{"vocab_size": 32768, "activation": "gelu", "parallel_block": true}
Each number is 128 + 24 x the weight over its row's rms, rounded and kept within 0 to 255. Layers, rows and columns count from 0. Numbers have three digits each. The size before them is the row's rms in percent of the matrix's.

# up: layer 5 MLP up, 3072x768, rms 0.0316, rows 2801-2813, columns 512-767
# down: layer 5 MLP down (transposed), 3072x768, rms 0.0279, rows 2801-2812, columns 512-767
up2801 104:075192097152128147112131127130109101153132119148173129133104121083111149098114121068164153113132134169138158135122088135130131094116121153126141084133079113127145142133118130161125087097106117125188111128062149144106139135162120132118122110157152141146097141169147115106136207101118147144124151105132140122113131097126108152133114083088122107098158149112123153135147136124178130179117128137131137143143129098094120119139118099139132143137144099131145135129178118125113166106128121094136111103100112109133127087117135044142145122108146124135113130107114177118070110145139171129113146158140110133096133143134183196116148122097104113111160106125125122152125161137155125160106134112143110125128112081142175161138165132148141105083111125118122166154173155130142086137079111
down2801 108:115128151141147104142128079130147175096131119128102142141114152127141043146155157150118142134157127131150140132162145117112105121138101149147143157102119123095146076132091139154138164131142149086125128126147108127151135155168111099108152130137144121106132088099168140128125125099175129116145154126147139153088118126136126139114147115155128157153175106133096129132161108133143133179135078147134143126148147172128130124142155128125128119116165154137139120098158117137112139113161127104143147119095085162127096123113096092151106137137136131128113105121125161132092162119113116136140135081120119115103112144120118129099096128151151090138121140147141114111116151102089180096106145103123114147117091127101131130117174124191137153076145126149120166120203119066144157161085127
up2802 102:148122151132132170105132135134107135159127114138142133179161156124126119105116159117118160130177064121144133125127118123157098134162091185137145112116067107148127145097144144144155157122118130099138141136140117098132092114128076133145091133126130135122138119136132117136114151146100073085167136140074115099104133160104145149140129124128101111147158121108129133128075135193159148156139159125175131110117127167139120094125111094161137142121119107129123127133157103153131122138117112105151149112135112166109151152137120083113188143133132106133135152180114124110079122148117131122105122131110129103138115143144145125138125092162119098069130089114135143092118120142101155118102142086112118142128134143136134164078113168124130129110173152118130104147150119109143077136122154
down2802 112:127152146133133122164145139113115135111141143084114114110116134154131164179131196131116145135126147151138103147142124117129154145111129127154139114174118088108151136138103171131111168116112147108117145156145114136133094123187149127096169132108144111124151130151110088151117126109111139145124120135180131132202106120068095092119135149108079119156104076125171112169170131112158102097130080137110140149137141132102127064143109151132112152148131135159133156124134121123131118112143110150097179140116124114144152127121075128126098083123100161129163100143145132138090130092116098141143115162116067180149142117128100116132123142086165093112164160105131145115141117114117121115139089154111180134171149131134144145126187122119104107138124075166105136133125143104130174131100130
up2803 101:100118121084114113132113116182111086147111137093109121131100129120142129128168134100156139114085121127125122172102130119135138134110100175144163087133154148100135155158131150098144111125127134150142098162125128137090156107143146104147105110162128126136093167141121129133127119138099136152129104119096126097082168155120162140131123123151134145109105090096101097100109120158141121151095115127120114044137134175156134135156131116128117159109163128124085086100164096112113126125095133138119152131128074153093157128122134127112129147126114150112119143158142118144163156131173142144145144094193134135159145130152188137128125126086127115095134102140127142124091127125135142105143118101147145104111125117108159166092149172143145147105127144151080128140171111135143140141125119
down2803 091:145126118153117115118130130129135127134153162150123146148147148132133165122101164111090127099124139115096115118105129125096124161133099124171119162122105130124088089128164153138110072118131099150123140122079112128114153109117142197121133138066122110117118122127140132139104062107145168103125116128155122098159121144126075106116121107106111125082148143135118171108114133112092169088105129143131144144130108141115121125153096101101172101145132092149147132142115113105159153166163137160131091153108118125141133148140070158155173148119132142166095132096097108121091148184123124117159158149151066126091134153128120122094138109129131151121131114164118174139117121084126148131144128131138168138210108123100110092154148125084116105119131135154130125136139149129132072108136138
up2804 103:111123126108101081141107131124117102146087111093141124137133153144120137108153118149187113118148133138157075088125126175164137152095119118163124127135103134093119104133141161118109099152106129169097140113142082145120099142163108127106120130150176161120143137144123144125092150147123125089110111124111123128082135158109154094126174139150115157121132119139142110141182093084131127118153137163115115157142101129140121126092120123157122131134121106137118121119143133148154097118126136138123143124146117162151147111142111167116147145110119138107088141104134128109097158174123136173111118137125119159133167132115089173132131125122138090148113146163145099085134150175116144120103168113110129111135114139164117127140137098133099128095095141091122108113109164140108129148131144
down2804 099:114150090104137154144146127101119148113148197109113132125167127146133140109135132152068164159114127104169157083086156099159125185154109122122130114148172106124133086130119127134159125103123145081112148117171150121136110143092131170122101107128126127143142104113115128139072131119108123138120121132129121132117135089154124139133109154127100117146149136126140098128144078158168153154126117074102124138161127115123151134117096092109131100092149112118109130157160094150177099115102104158093088107134100147137157123138127170144128134102154157121109169140107136118121102099184148148106104142140113160109150167168136137132112160142136133141127173133094115112129162117180132114173083164097158115133154163111150136147107156124098129133142100095128082061107105177132138111151149
up2805 104:148141120172112139173146163074104124151122135136096136148154134155127140176148071124093098138108114100097139105115145106131126109170136138105127194155145102141124113110162114119167102087129127187120100119090124138149113161167123103090169128168103179146101092129111154118121135150134109102157092156130113115099160137134151114107123122133115104145070098102097166100135103111155157121111136135161114145104132094072166147126147075095162129096100106133117108145092084133143124134131166165195118155122141140108159127105132153125154119106169137100126116148149111118104126132133128135144113161115121113153125124129169133137111109124106105123097108120142102151091085155142111146144147078165128119132167150102139148126144123105169113123104092138152128163103118142169128100095154
down2805 099:130077135125143094118190143110124156093163116123106056112128139105120148112128140127156115129094137136132061127115128107107145108097121122135119136164149170115098121123127124113139099174137121130152112119178134141089130165102102174134172106116131136153127132128109106158166150123136123151143161097139062112106156145102131165125099102128094120147142111162109137164112131140151117098124136102191172135105141125098134132130093123138133094130120149128122126147131108087146126136128121118098187142092119166151138110168098103143164138150095123162108104137103127201131133170131110113131200055153080130132137128137152157127112114105151135144140121147111144093168136124143147140152109106151111126162152133131113195172100170092144131138165131138112105138126101144092121114125103
up2806 108:104142153156132131171120104088100132122126172084124162107164171120163136133142114145139095132111134088184125092125106175139095156157133149132148185100133080146144151154162113102140105098123093133166114164107096108105112117142127117096160152175177109130078144174124134128146100126146112161167099134068099129128110147085101129090098157112128156122173107129135101125146144124146162151118131126105149130144101130101079121099121089088124141136135109144147099140143100150119146124155127154095177131160119108201113151138106117092119081114100106166142164135160109105112139140105110177180145175136112150129133117158152140111104113105143115135140103174121129155124110094161122121163138081159129113169140129131120075125164168127134119139132113118145131155126141120126141173102120
down2806 106:142144161157172111143142102109120112096148120122125160129114133115131111189099126120098127128130137076095102141149163169126121147156175127152117143131118099144124117123105105121116126135146135136113134134149104102132108095126132134124130097158075127153086165121141134139141129152138106167130099180128084122157196113129129113104132129145112158147177128129135103106092168128130132126122180113091140143165106164095084205140130085146142097134156114101139134142085124103108121097139087111130052137134139113127127139178076138111125128157077118141128155104113157125096146132133064131138084161114087091143127112119139146124118134131108180185114112141149131114124085154132104147151136079083111151188150154134128143107132118142120107128167098120143134140111118144087116158118118
up2807 097:112127123160134129153122115102167110150090129112159114105132139138116113106143084112147171130117141149179120088115132183141146112142105119117117094144112155121125120127116116161107115135133134155080103118164148177155130147216121133138117128140116144135104102173142158157119154136138165135136131120123072118113131129098170101129150145098133104123119117109093080117153133136106117117135091141147125136103134170128107116133115155063150101141146121123153115149132113151109103134146167104125161121156128084121130074116140113111114126089151124113105172114117108108110123083129117164121104118115117142143107143121126098128171169121093098119102119145148121134140149156132155148116126103091108144126152134142135134175105150129099124153120117149130109125134141139094141040084085
down2807 090:083076108091135183092103112160147125126190169127110161176095136150127132108149117075123121084144129107126148117154103142132128145124152140181157122101151094175153087091136132160159147154173157098188144180152076153146121123144112146145124085096121104166113128127111141120126098110129102123146112112098119144179140109100126151153102139140110138131122135123151094117132111115141119078145101078110127153124109127105152146167096122111135101103176101154092123121139173150133130111139133167121132119132142134119103091146127166133156095145154142147138087138155147128148126140156153124140131147159073104108101132140171126130119127203137127136160123080130106122142117132096116099099075153105091160162095109145088116117156128108139104097164136144113129134172100127109125112135134
up2808 104:118106126168117170094150121178140112193167106136127145102131146150133100096149187129123089151080133127145122138124113117126129157125118167118126088098114131117139143173137113125137068093127138136163116109101125150132148143143090140129140165125143159115074131137098119126157124095101127147121108193104126113122126156145125133111137136115157127141113137100118142137089166172132144100145091080140096070140142111127183106128134101110154089145176100162106148115132104111148102109112122132162092118138092163108112102117108089114152098081143128085115163115168160115097123124127165117119138101102095123116132103111123137109127121136107112106185158121185136128140156143153131135089132153137125145134133126118127114142200177121117156146139107105133119133132146102117128149110082
down2808 105:103143140097162120104159140101145132132073153133102161120146125143163175158097121087120133120160145121129065134091163172159125132132134087146127157143084167122169147157180185162126128135129108121106146131156128100161128129122143153096134094117127119159151133127101115141106121143120095115135114116145105145097108112123100151138151116109132152101136161142135137180138116135120150109128109120167116161169089129129108145102129128130131145116075150126141160169117122163087127143105170115081123118103117113155165112113157124142124171156130169128152091198112064127157142155127106155138141127162193152118091133142138128144117116129165124146172145132106105092148104116140103136140135085158128131104134138125125150094100083143129121152120137134108161115121132125156126089157113
up2809 084:156098121092149143142101134119122122114120134122106180121138108116116126139113142132114117145131149163175173072109114132141098088123125132126122121127114131111129138084112131148105123081159153139112108103203112172113144148157168152112125110141117111139164121122115172093146141148137116100153118073099143141120108093085121134119119138147121114115149110110093173142098152096160132158130106133129125126091111148121118109142198178135147098141111100111096112133124152146132137135133172122120108126122135133123105140091126089140137148115161141115145099103111162121139095113098130148093124188105112146139112122089109124140167179153190118072139125116145107136122165159107150135140078116159160175135116119137107160154107171130147103162126139145119098169085113095143182117152098
down2809 085:144136126145162140147123164142108159112101093095115081112122164130159131150153172098145129132122131091116125185147092120124116130144094130130127173159158152158115118162101105122143100137131134156132134136116121154125139130068110131131116165154094139169110129139146135125113144105125161132092123152155073138156176097126136133145107086136143105149147162150178151141165123152127148120166142100143109117137151144158114123097107067132130183108131098143101109153131123119180097159131106129124154166146129147145143086160113134128108103111148169147138148100133110105152158146139105119151103138124187190132130163132153121087103110104095098126127153112171159127092097150125104088156123156098107159045125142115143106113110126131080170091113139155143099117127142118112113149148107
up2810 083:145131172113072101101138129131109125066161157133132162121124118144147140137091128149113122104133129134145171112144126172116101080195088162150157153113166107135132115120155152160097129096150157143155120168121055164128128135144116148146101131115098134176139168133130157092113151182131153130130124107119129112099103132130138100186146124136116065153152100151119096108095119131138119173149137124135080115138108121091137122113087098099124138163154131138119099104175159123108116112197113146132101149114134124121176127142104128116133144075112134162098117177117130165137147156098120137129082120141106118155126177132153140105113095094118119101142174092105122135116109102144116097154160146132115149131178167121125150128143121171148162089134158127138108157150138088109119113094122
down2810 085:143088111129168106128139133158150122142115069155120117147149115127120107135148149110148122147162155106116091147118149138079117138110164106124122132130139116099136151122143111105166099163131140117118147084122123151088140165130138103118110122096117108123121113116101116151159135111127124125099146128111079124102147176117121140089115117146126116104134156123113071143145141087102141109110114106147117115129086121121158133103124120139137118140103107123157117144157140099129149162098188131109206111130128077151107154139137147142117108125117127141130123133108132190129127142152122109148152119105040115100135133152083111121154120152154107135149093150117118117116165143130147146128123088131115151226143091131140097160131166121149110151126110142141154157143147152159132153131087
up2811 103:086117135112173100118130168138055148122136157097146128111114135160136152121130115094135105159111129111169171153129128119151122107138152098129132139124145124131125137147156153161190118112092075127136143128087161140123102130079156126138111122137163139106147148117119168126131089091111161130130048142135105113129148154117102126152088128137139130114132101121130135098128175100128143100118151126116104103128096138154154164123166111108128109137101106132111177113112112144102119128146119143122126134142124145103096100144116117135140144103102148132112136149126154135104150127091155101083152119107117157112157149132145149128126128131137168184111096105178128157140151150115079168084134116126123175147159126120136165133158176095120141104132179125175109081132070144142103144172158
down2811 101:165147148135128127093112118111155176171128157121171143146160151133140124128150155104130139141126145118149116050101126108133107121110065098070129138099110133161113105121172167139114129119141162112125132118102121136151153166120069136153103121131150131116112156148154094127126180134157146095152104162124108089176118150138158121076169136148125121131159128098130141155128135094131145179143116134150111131127164128139122103136106133151160112123139115078129084135119148111209148113084127115122139126142117127131095098137122108164155093147149127113127141154144092095062107119169102149147103093123186141127141158141123141137125136137151123135129181141096106118119131105172116139139110165129141119106079137135145100104139094112090119054104118149115105132138173126099162155112168
up2812 106:107167155139141134082127116095119132138187146102113097134125165098149112113126072125131152129121131173120130144163141149185132122103104151117161116111163130113160140107132135095118159131134110114073092136157138114123166128119131146103135108095075120152133141139129118095104120134118097072140085086137120131166144136088112118129156122152151097145107091130176091127121105121161144107152114136087109086168138148120126106091159126151173109112143126127151113136100110172146109115127125150088169165153086150106129162129077117121138125160152123159110137171111138132087160108142121137081164105135101143178134154120101119159147121156153133043139162113137111123135135119178135143095124114125081133120112148117146140167079138085133122126141145132099127110114142089130168133155117
down2812 110:132114153137123109091126116107157071095131134105088122143132162091106066155138116132145126119143135157148136147184171144169141136113129125137148098121143106088134118085150132082089166125164107146136135124130132106102104136125163159088126127115116135113137117127131083090156132171111118130107112126117102154158119133132077141091126146135166124159102101138159099128106122148093124110129131162113114172171143158148123142112104144146168120116107101191129150125130116142120127116121181092120178114089102127125133169105062155127167142119152160145098128136068099185105122134184130135104145105158108136154132164125099126123140105115116147130175167122170081123097099149111130118139105131114110121122123128124114125162108132130123151119111135129112146134117132064138204098180120
up2813 104:132087116096161115118095110118120087148192154098136132140114120116115141147142123097143141123154100117122118153212123126150143144112132074137148146129141133101105135138158134126176123144140155104119132126146156119141126120125057115149124125100105143165133177119116140134132133142118064099131133116089072081105126086092110133161123112153140117113132148118112081101107140116174117142129139060098131167168145168137144137095119109114162173144110102110154135115115141155127139159141145175135107153133146177113138161102125098094154089122141195128104127127150127108086115137123114110101186138157132125132095130158121108131087120167101112147101156120148087136141112119132149123098153128120108144144138116110130138191149129100146105090123116045104119149135136072082126123097123